{"n_layer": 8, "d_model": 384, "n_head": 6, "n_kv_head": 6, "head_dim": 64, "d_mlp": 1536, "vocab_size": 31717, "activation": "swiglu", "norm": "rmsnorm", "norm_place": "out", "norm_eps": 1e-05, "positions": "rope", "rope_base": 10000.0, "rope_fraction": 1.0, "qk_norm": true, "attn_scale": 0.125, "bias": "none", "tie_embeddings": false, "parallel_block": false, "init": "normal", "init_std_qkv": 0.0344, "init_std_o": 0.00861, "init_std_up": 0.0344, "init_std_down": 0.00861, "optimizer": "soap_variant", "lr": 0.00374, "beta1": 0.95, "beta2": 0.95, "weight_decay": 0.054, "lr_head": 0.00555, "warmup_steps": 99, "schedule": "wsd", "decay_fraction": 0.79, "decay_shape": "sqrt", "final_lr_fraction": 0.1, "batch_tokens": 65536, "seq_len": 384, "doc_mask": true, "z_loss": 1e-05, "train_tokens": 281600000, "steps": 4297, "dataset": "wikipedia_en"}
Each number is 128 + 24 x the weight over its row's rms, rounded and kept within 0 to 255. Layers, rows and columns count from 0. Numbers have three digits each. The size before them is the row's rms in percent of the matrix's.

# layer 3 MLP gate, 1536x384, rms 0.117, rows 956-965, columns 0-95
096:137114135125101115148127155148154133123121141119112102149118110104081098131166085111094148137138105160081149148124151146160150124132119101093115104132156162118174116116085153135107077113113138150151179110153163117144157088092157134137091095085115155155108136153140147126168140142131114140
101:102109172126164129124157142136129158154128129154129135108102116130116101153138135104109170147156111100182124140114087118168094126129124133105122137149116118133105130134147141109141143156106114085159138102138145119135131112145137121137132126145152151166140164124115137145158156141078164114
099:159200099125129140119133121084118137126143154127153172157145137128148130143124142105120167136095135133181137077129148141135128109131150168130101111125129097133082098079134139147100127133159133127140121128153124131141123125120141157130130132148099130135132092074100098110108115145132138096
092:109139095108131120127092135113136127107131101098131165148126124137132114080125121162144146116153144122178123149125125142154146120121109143115115168092091188104179134100103136157088129157121068125183138142101126110117162142161128131141114115114146132133096139123148154082158142119110161114
100:119138134119110133158170119133091094139126099158098173128109133154106115094179111103139114142164113123149103153138151126159142127108096150080176142103149199099126168136161102120121099131134094159158112131131117114127080155122133106117117129145164164167136128101158118150105175103106124107
100:115126091166149152112140062160110116124103139103145089141138124099110118086179111103140142128153117174118154162171126124156136145112108138116094114141162106107137115164122105031177170117149141194085140136131074106141102086180140114117136142117099137168153169092123098135164143142121166114
104:151107108143120089107158055138118134131126123100201107160136126180159116098111138116121161099136096140127152128119106114123184128129127165163162155108116138142098132119145106137123106048117120114153139096142140137125109169127080114135144152143094120158117096117085126144159089111111103089
102:121149081121133090133132092184114145068117143138121132140110154106136162143148089129099140145113110109128103122096155162130141140168137100096124145152115141140109156130141133103126173147144089148140126149128125113183141139132105084168155197115141146147074120124130152091123104103111100133
107:167160141094134173124148147112103176116109144153142068145127136132105130089114163154115083163135110124136126116151115121125184140103095124103116145100168094103124158136133107115093128122151135182144145124106131134143125119122099162081159155145159064094125099137084139124096116134127135109
100:167154064141134129160118136131089116108097109120107126132184149134163134135111104151171096085163132149107144108115141113157141120162124079104130120107109103099111155098156106103177131146150123117158132105117133110120134105134168101114122098132110126118156121134128116135156121193061128121
# layer 3 MLP up, 1536x384, rms 0.124, rows 956-965, columns 0-95
096:157149119111160092114166129146070132095097115113160148153139127109135156147130123169111163096119119066102153097107108144133156112112126103174105129118120145133131097108130176158111117110124167056131156118149166129113096097117147087123120118102121101089120157136123161118118104120092166151
104:148128099156150122096146134087138135115115126070158104118123158139089147128121111112125117155097123118127145156100124115145145136135124100169104137162182137125150083153111123120150121124194108098127150096101117099137091151098141113106133123116100100110152126112128098151131136144184151080
100:161155112127116153155141168101137109108153125142115165137148092104138133169160116161160117110156152102079111129114142120146079116142171124111110115126153087131124112116114168150138175147109122144124122091130102110160127161146131098134122128144099109086115170090105140158134172090142132146
089:099146123122080105148139182200124144102110117126149147121104162126137152101136117151142138146154130103095124130128088113151085107144121114104119130094125133115111122131116198129080114144080123126165139133104120139116126137121106119103115135135152139151107098127140161093133119087138127121
098:122098122130166096099085115112181144124162137099153071118168128121134157164082133125126123112137129110116136094141091106089116104151134107159093094159124065150134072135109164152126144148142156101100152138125125132146155085156111145117129129124093094115127113156107131114128094140143143132
104:101110109140193104085149051170097113139110135144132095135158153096084120102177135116149130160125109150117147138152148119123111141104113104123073119141130126122106123133141127053165148152156163168104115137127102115167156077171156107110168154132064133156088134124132097129173153169101172143
105:135089161160121159114107154123130147091125096101092153117119160126106120141145119184164121175099131119139112107161187151150097106117132127102107082125149134158129109140107124096122129135167165125090098145158135119107136120125165151115135149103156129116140175109139096101064148114138128171
108:133158055126122107139124092165114125059107137140107112128093157119144149169121093134108122155119126129135104119095155151132128155163145102117108140152129137128127146142156135127137170119161106132132116151141121127157119148127128108190137194126141138152071131128143152071121121113095099124
111:116112164152147122118153154155138168136130110169147146094111122061124113131103121098158104099162137106112111127127139123126163132200086151139134104084128105113100139110147101154104104120139105149143136121039181098099137119108110157115159161143095091153121126103099149112110141136132152125
096:086121169096131115122128130087151110157147149161141121129074111125084137124157153132087155174084142121132096122147082129098130151076118157145136123122149154165153097151109145136097111118114149133116128147153144152137117139142102169140131126121140117118113131127113122130110145077159151142
# layer 3 MLP down (transposed), 1536x384, rms 0.113, rows 956-964, columns 0-95
091:070102114160108133139130126119149131153147143165098138113113163142095079134136120139127111103145105164144145140126145163109140156132115145072070118105161124109169113130142132122122121132132132132155152115134162104122131151125122123146136165141091120156167143093096121115169137136146124155
107:138144146134127088135119131151120115095125126134141135102092122171117170080084139117156110148126138172122134114117112155135144138121101131106128088169140110128122097134186129167112114141155101129158101118118134156110153113160106145158129159138107133100164141116101170149159073117098122136
108:143138110130094137103115110103116135138118152093132136123130100126112148112141104111122161113107122191138164106109140164112139107118128147149101142139145146134108107141136119145104085140140156109117114075131130170121178103121137134132150138084106131174116111144109111120075087081123189118
091:066136141105157128122130061078114139178159116162106123099138132132114170155112143110086130121099117123172119108116131121095161124111140130132148109154099120130148126107116144108101146152140145131108109084124105098155152154142129151146142128154125142114116141154116143117081118138174113135
101:137158126119111133149119129153107102106133144139133164133103137149110148111195121145122132128160122131198112129162146154158131167153117135081152107104136199142131148158123121108155127124098164129137163105135107125145099142133121062093125095139149160156157127111128123139112156108114123132
100:089129111141135110102156125131127076120136145083114123116137108170127145121106117135144116102131110145129149143151087107144156146145132147163090127128117118095111143200143142144092131125103092102111144148102098141119137115124148146175121122122177129126138162119108105128098121133096154116
099:133181128115119109157146075160091149170124114071154109149120143137163156128093102097113140086114108117126150118129081124126171136133091113132140173122132114110108137117161139136152136098136133127140179078130153168186189111156119091136110104147104146103120106132097106114124149138142112126
088:170082157114135105137155131082107130104096103104110124098124146103120144167156128128137124097113130085125130144097180131117128141095165120161165080159131143136144131101144133113106086159116117149122131084151152147197155141130128111075167131149117162116148134114128102150112128109123092080
106:097145107136113130125132120121165105150103116096126138122147152140143143136149108172119151133117111150134137151144123130160093103125163089132144143121100153144151109157113130126193103124112139076109102137141090113154112140166145090126089141087141138109141149157144091196136100102122117113